config.toml
num_hidden_layers = 10
num_attention_heads = 12
rope_theta = 56900.0
qk_norm = true
optimizer = "muon_hyperball"
schedule = "wsd"
Each number is 50 + 10 x the weight over its row's rms, rounded and kept within 0 to 99. Layers, rows and columns count from 0. The size before them is the row's rms in percent of the matrix's.

# down: layer 4 MLP down (transposed), 2560x512, rms 0.0328, rows 291-303, columns 384-511
# up: layer 4 MLP up, 2560x512, rms 0.0328, rows 292-303, columns 384-511
down291 124:48 53 49 31 42 56 57 39 34 35 51 39 47 66 50 52 44 61 56 37 41 47 62 50 43 46 55 33 52 43 40 53 39 40 52 45 34 66 37 50 38 43 53 38 65 59 62 49 50 38 36 58 46 52 30 50 68 09 43 57 47 42 47 49 47 48 41 59 39 70 54 53 58 69 44 46 37 51 49 49 38 58 53 56 55 54 55 56 48 42 41 31 49 63 36 45 58 44 36 34 50 49 57 60 67 59 27 61 36 52 54 37 52 40 68 34 53 34 70 42 61 62 49 42 49 41 53 55
up292 097:39 41 45 43 31 40 49 65 58 37 62 22 60 47 54 55 37 65 34 38 47 56 57 38 78 53 46 41 41 45 61 69 47 37 40 49 51 40 51 48 51 51 36 53 48 38 35 55 47 47 33 43 41 40 62 73 49 62 48 47 33 47 47 47 62 57 64 34 57 51 48 51 48 53 35 44 49 54 43 31 61 56 48 63 54 45 54 44 40 36 40 58 43 47 58 55 60 55 51 48 50 59 46 54 41 54 42 45 49 70 67 62 54 70 43 59 41 44 47 33 49 32 67 57 45 53 54 54
down292 100:48 35 54 37 60 57 58 49 57 48 36 40 62 43 58 48 37 51 47 46 57 56 49 49 43 63 50 67 69 37 73 28 44 35 37 68 55 49 42 38 68 48 59 56 45 43 45 48 52 71 60 58 63 40 50 54 37 39 58 41 37 59 47 34 49 53 70 50 57 39 43 49 36 60 39 41 67 50 58 40 49 54 40 46 54 33 49 28 47 31 42 55 38 61 52 42 56 56 53 40 61 50 60 19 45 59 49 65 58 48 67 50 53 48 46 66 47 39 40 43 48 54 45 44 37 47 53 63
up293 093:45 67 47 57 51 51 53 45 38 46 53 48 56 60 50 49 48 46 51 60 46 43 45 59 61 39 54 48 81 33 50 71 48 37 57 80 47 66 38 52 44 46 57 50 40 63 50 71 44 62 36 49 73 39 49 50 58 63 64 52 55 47 45 50 57 46 53 56 48 40 63 61 57 52 59 66 41 53 40 45 55 57 59 54 59 41 61 42 39 39 44 53 59 52 47 47 47 51 75 49 58 59 39 54 51 30 56 64 39 39 58 60 47 33 59 39 58 34 45 55 51 54 39 74 49 45 57 34
down293 094:49 50 45 43 68 57 46 53 45 42 61 53 41 45 53 33 55 52 54 51 62 62 62 50 52 64 53 67 73 47 49 46 35 59 56 36 62 47 47 58 40 61 37 48 51 51 37 59 56 68 51 50 46 32 43 44 50 75 67 61 49 59 71 46 46 34 58 60 46 32 43 51 45 50 43 57 50 43 45 55 34 63 43 46 50 35 53 41 53 51 64 50 62 44 50 30 53 62 51 67 50 58 56 50 63 54 41 50 48 44 58 60 35 36 42 59 49 48 40 57 62 60 54 56 32 35 37 40
up294 095:47 59 56 51 60 53 52 58 50 53 49 31 69 34 53 47 57 53 53 51 57 54 44 28 61 68 67 46 42 54 44 56 57 38 55 39 38 47 65 57 53 49 42 53 70 61 53 77 67 47 66 25 72 43 49 42 36 55 61 48 45 53 50 56 49 47 50 50 55 51 43 57 65 61 51 59 43 45 38 31 26 41 62 56 33 27 64 72 47 68 41 50 40 62 37 60 35 51 54 66 71 40 44 51 45 53 50 49 45 37 42 47 52 53 40 44 54 66 43 38 47 54 30 31 49 74 55 54
down294 108:61 41 77 35 33 38 48 61 43 62 64 60 60 52 57 39 43 54 52 57 54 38 61 39 33 56 43 42 50 52 38 63 52 44 66 34 53 43 67 47 49 51 48 54 72 53 55 57 44 52 62 43 55 49 46 58 38 61 49 39 58 44 35 53 51 45 39 37 67 34 39 66 37 38 64 40 59 56 47 49 43 57 72 39 55 49 54 59 69 41 70 56 42 45 42 66 52 35 46 68 50 42 63 42 46 53 43 55 53 46 56 52 44 36 60 44 50 58 52 59 47 69 50 36 53 62 44 54
up295 093:45 61 46 35 41 59 43 57 45 55 60 41 35 57 42 56 40 57 24 58 55 54 43 44 62 48 38 45 70 72 48 47 34 72 42 46 43 53 50 50 51 53 47 41 41 33 55 60 51 63 40 64 51 63 61 44 52 47 55 55 35 56 68 54 53 42 62 46 17 60 34 50 64 38 51 43 63 60 59 47 55 65 54 50 43 53 45 63 53 53 35 47 36 41 50 68 44 51 49 37 46 44 45 44 43 51 42 49 42 53 42 50 45 43 68 45 61 43 32 49 71 49 42 57 47 38 45 45
down295 086:45 63 71 34 49 51 45 50 42 53 66 55 60 59 35 74 42 56 55 47 66 47 70 40 42 46 45 40 30 55 48 48 59 49 40 70 44 54 75 64 57 45 57 52 38 48 52 51 50 40 39 33 50 55 52 54 55 47 65 59 36 44 53 40 47 49 56 55 49 56 49 42 34 54 81 49 54 40 69 44 46 57 48 40 44 69 46 76 32 51 39 55 44 56 38 47 36 59 32 51 61 59 29 41 41 44 57 46 22 56 57 55 61 46 52 46 43 48 57 52 42 43 52 40 51 64 30 30
up296 112:37 57 58 36 61 61 58 41 56 46 66 38 61 55 57 50 51 53 54 40 47 66 44 48 48 72 47 45 43 75 46 47 40 52 54 49 37 50 46 49 49 49 48 67 63 61 48 71 60 24 52 63 61 56 41 58 51 64 64 45 56 52 52 36 72 43 58 50 45 39 35 48 55 55 44 51 42 42 38 65 64 59 35 49 42 67 46 45 46 21 55 47 42 64 35 49 53 43 59 44 59 43 59 68 42 56 64 48 60 49 35 70 49 56 60 36 43 56 36 42 52 53 55 37 58 44 61 54
down296 106:44 51 52 45 57 65 57 46 46 51 52 51 41 64 63 53 57 35 51 43 41 37 33 52 50 53 68 58 53 58 64 42 34 44 34 46 30 67 46 50 33 49 41 70 48 57 46 54 41 40 43 50 49 34 50 37 38 62 45 54 70 53 59 49 61 48 58 51 47 57 49 71 52 60 22 45 41 47 44 59 66 49 41 43 59 63 39 64 28 57 44 50 56 43 55 52 56 59 74 51 27 50 63 46 48 60 51 68 44 66 41 60 51 56 43 50 48 49 65 46 42 45 47 38 65 38 60 65
up297 102:33 50 47 31 46 39 36 60 51 46 38 46 43 50 53 54 38 53 59 63 47 60 43 70 59 49 41 75 43 50 57 76 48 49 50 65 46 42 54 34 43 46 45 39 46 57 38 53 31 49 38 50 45 61 38 59 49 46 45 43 45 39 58 37 41 29 31 51 52 52 58 47 50 42 50 53 54 53 27 62 69 43 42 57 56 58 47 59 50 44 43 54 62 41 69 52 48 39 60 54 61 43 61 51 52 33 59 45 47 44 53 24 46 57 44 49 40 48 55 55 56 26 51 41 48 31 50 54
down297 108:51 59 43 52 50 28 47 53 42 58 32 61 35 67 41 50 37 49 53 49 51 47 40 55 48 61 38 62 36 61 58 47 54 47 59 49 36 50 46 50 54 73 74 53 36 58 30 66 59 48 51 60 48 57 59 49 56 55 52 45 67 35 61 53 71 57 49 40 56 35 53 57 57 61 42 63 60 59 57 59 52 56 61 43 47 53 42 54 50 45 58 45 55 64 62 62 68 64 44 43 47 65 65 45 50 57 47 42 74 47 47 50 53 53 58 29 38 58 69 34 59 77 61 62 62 70 39 58
up298 107:33 51 61 65 54 33 47 36 45 50 45 61 44 35 57 54 26 63 54 46 62 55 55 42 44 55 46 34 49 36 54 40 36 46 40 48 56 46 51 58 55 43 59 55 25 54 47 58 48 79 55 23 64 46 55 57 62 42 67 57 38 60 46 53 55 43 56 60 47 63 57 46 51 27 32 49 46 47 47 51 61 57 44 63 54 44 65 53 28 53 59 71 54 59 37 52 43 54 30 62 43 54 49 49 56 70 56 67 40 54 48 40 57 55 55 46 48 38 43 52 50 61 43 44 52 49 42 54
down298 096:43 52 53 57 45 51 48 43 40 62 47 47 35 48 31 70 52 39 44 41 55 60 45 51 36 44 35 37 50 41 33 54 38 32 64 44 56 58 51 68 43 55 54 55 39 53 63 49 34 54 38 66 47 38 41 54 46 41 67 64 59 52 37 71 52 37 56 55 42 52 53 42 40 47 55 46 40 56 34 35 59 71 45 33 50 52 57 47 51 53 41 62 41 50 63 43 43 66 37 55 43 36 66 56 35 62 48 55 49 44 39 43 57 59 58 39 47 32 29 54 58 57 58 45 64 58 49 40
up299 095:46 50 48 53 25 35 38 60 54 64 58 41 42 70 65 62 54 34 44 52 36 53 55 54 69 48 49 47 63 50 36 51 45 46 58 65 60 49 50 44 57 45 46 55 37 50 64 63 64 48 57 54 47 49 72 58 23 51 43 56 53 61 40 52 80 49 53 60 57 57 48 43 49 54 64 39 69 53 46 59 54 49 49 45 61 42 70 61 43 34 46 51 42 49 70 65 58 42 47 43 31 39 40 44 55 61 42 47 48 40 65 53 46 60 58 38 44 59 38 61 53 26 34 63 53 56 60 46
down299 098:34 51 44 39 36 45 57 51 49 53 53 57 46 83 62 54 27 43 58 59 44 44 56 49 57 50 46 48 59 48 43 53 36 36 60 63 41 42 46 40 49 64 49 52 40 73 62 72 48 53 46 63 39 50 44 38 28 58 39 62 23 59 47 55 50 49 56 44 50 54 35 46 47 35 68 44 67 58 65 36 51 53 44 70 50 53 57 46 49 31 37 54 61 42 67 52 53 40 57 43 67 51 57 40 60 47 50 50 51 32 49 66 29 47 40 45 53 44 48 62 33 58 59 64 40 54 72 45
up300 106:43 52 51 60 45 43 58 51 58 70 41 56 46 50 48 37 64 37 45 47 48 71 37 35 68 44 26 46 51 42 57 56 47 47 69 38 53 51 53 46 61 56 46 47 52 43 47 42 43 58 53 54 38 56 43 51 63 64 56 55 50 58 56 59 38 50 54 45 48 43 58 64 40 51 59 51 52 37 51 33 50 47 55 46 54 53 49 53 52 56 52 69 47 65 49 54 43 50 64 55 53 60 33 42 64 30 43 42 31 59 45 51 55 46 44 47 38 42 28 69 45 51 46 46 53 39 37 35
down300 105:37 56 45 48 37 34 55 39 57 58 36 50 49 54 61 36 36 46 56 41 42 54 43 33 58 41 47 50 46 49 49 42 65 56 49 41 29 48 64 50 53 44 39 48 55 28 57 56 42 48 47 34 41 54 49 58 66 56 35 66 38 53 54 54 50 53 51 63 39 46 47 56 46 59 44 45 60 49 55 38 60 46 61 40 57 36 66 57 58 64 55 60 61 67 55 43 41 45 52 33 49 50 39 47 42 57 28 62 50 64 52 47 62 59 52 66 50 50 47 41 55 38 43 66 39 72 25 33
up301 102:43 45 60 58 50 45 39 40 53 34 55 40 48 37 49 66 49 66 48 55 59 47 55 57 50 70 40 63 43 40 47 52 49 53 46 58 46 53 51 51 36 55 51 44 48 63 54 39 45 53 47 64 30 41 57 45 44 65 50 52 44 60 60 42 64 61 54 52 57 60 46 38 83 43 46 67 43 62 60 57 51 48 49 65 47 65 59 49 50 40 63 53 46 54 53 59 47 37 61 50 37 49 58 29 52 46 45 42 47 59 44 48 63 43 43 36 50 43 43 40 62 49 43 33 40 58 65 63
down301 101:51 27 44 52 48 42 48 59 58 33 52 53 43 60 48 45 53 44 42 64 48 45 41 54 29 40 33 39 50 65 58 36 66 39 36 48 36 56 44 59 49 41 50 48 49 57 49 36 55 48 48 67 30 49 53 57 52 54 55 55 41 37 53 22 54 64 38 62 36 53 38 44 46 58 40 65 37 57 54 55 35 35 41 56 52 54 52 67 60 59 63 64 48 46 53 42 60 52 43 50 51 36 49 34 38 60 63 53 51 42 46 43 39 46 65 55 50 47 37 43 62 40 47 57 59 54 55 43
up302 102:36 38 47 73 42 28 42 59 44 78 45 58 55 41 47 40 55 37 40 39 40 52 50 43 41 45 43 48 37 36 38 65 51 46 58 71 43 39 61 70 50 57 42 58 55 53 39 38 36 64 48 57 45 42 32 53 51 38 65 47 46 40 46 41 61 61 48 60 56 47 52 36 57 50 26 65 50 51 72 46 38 37 45 70 47 33 62 47 46 52 52 44 38 59 53 52 51 57 73 51 47 51 43 50 55 46 64 43 45 43 62 55 65 27 22 55 60 63 45 52 55 42 42 53 49 52 72 52
down302 104:78 47 33 43 54 39 32 60 32 48 49 53 63 41 49 37 57 40 51 56 51 48 77 55 35 33 48 48 62 47 49 49 50 59 57 71 40 63 52 66 56 59 48 66 63 30 53 42 43 54 55 35 59 47 53 47 55 54 55 52 58 47 51 34 40 45 54 45 38 51 39 60 50 57 29 55 52 66 24 54 60 48 53 25 51 59 64 61 28 66 64 51 31 48 39 46 56 51 47 63 39 51 55 40 57 42 52 47 39 44 56 54 44 40 42 58 50 50 52 64 72 58 53 50 58 40 37 65
up303 035:50 56 46 51 59 49 48 59 48 51 47 43 46 67 38 45 62 47 60 39 51 78 54 62 69 35 43 41 37 34 25 44 32 54 40 64 64 42 58 60 53 54 53 43 66 41 42 44 48 55 39 47 49 36 37 45 57 54 58 41 39 45 51 51 28 60 65 62 58 47 34 56 43 43 57 40 40 34 40 54 53 52 51 38 43 48 54 49 52 47 45 53 53 53 67 35 45 44 64 52 57 36 59 60 53 51 58 58 25 49 37 58 66 35 50 58 44 34 51 56 33 61 57 47 50 59 38 77
down303 035:48 52 53 51 54 42 52 69 48 53 42 60 68 57 48 46 58 50 63 42 54 53 43 61 78 52 43 49 42 36 53 62 46 53 51 55 57 42 52 45 65 56 57 47 64 58 44 58 53 51 44 55 47 48 45 44 48 62 48 63 57 35 58 60 31 53 48 68 59 38 51 58 49 46 49 37 58 37 48 37 46 35 49 57 39 45 76 48 45 59 40 50 57 51 43 42 39 55 66 46 50 47 54 45 52 54 41 36 59 41 48 62 68 42 37 45 59 38 63 47 53 39 54 56 49 68 62 64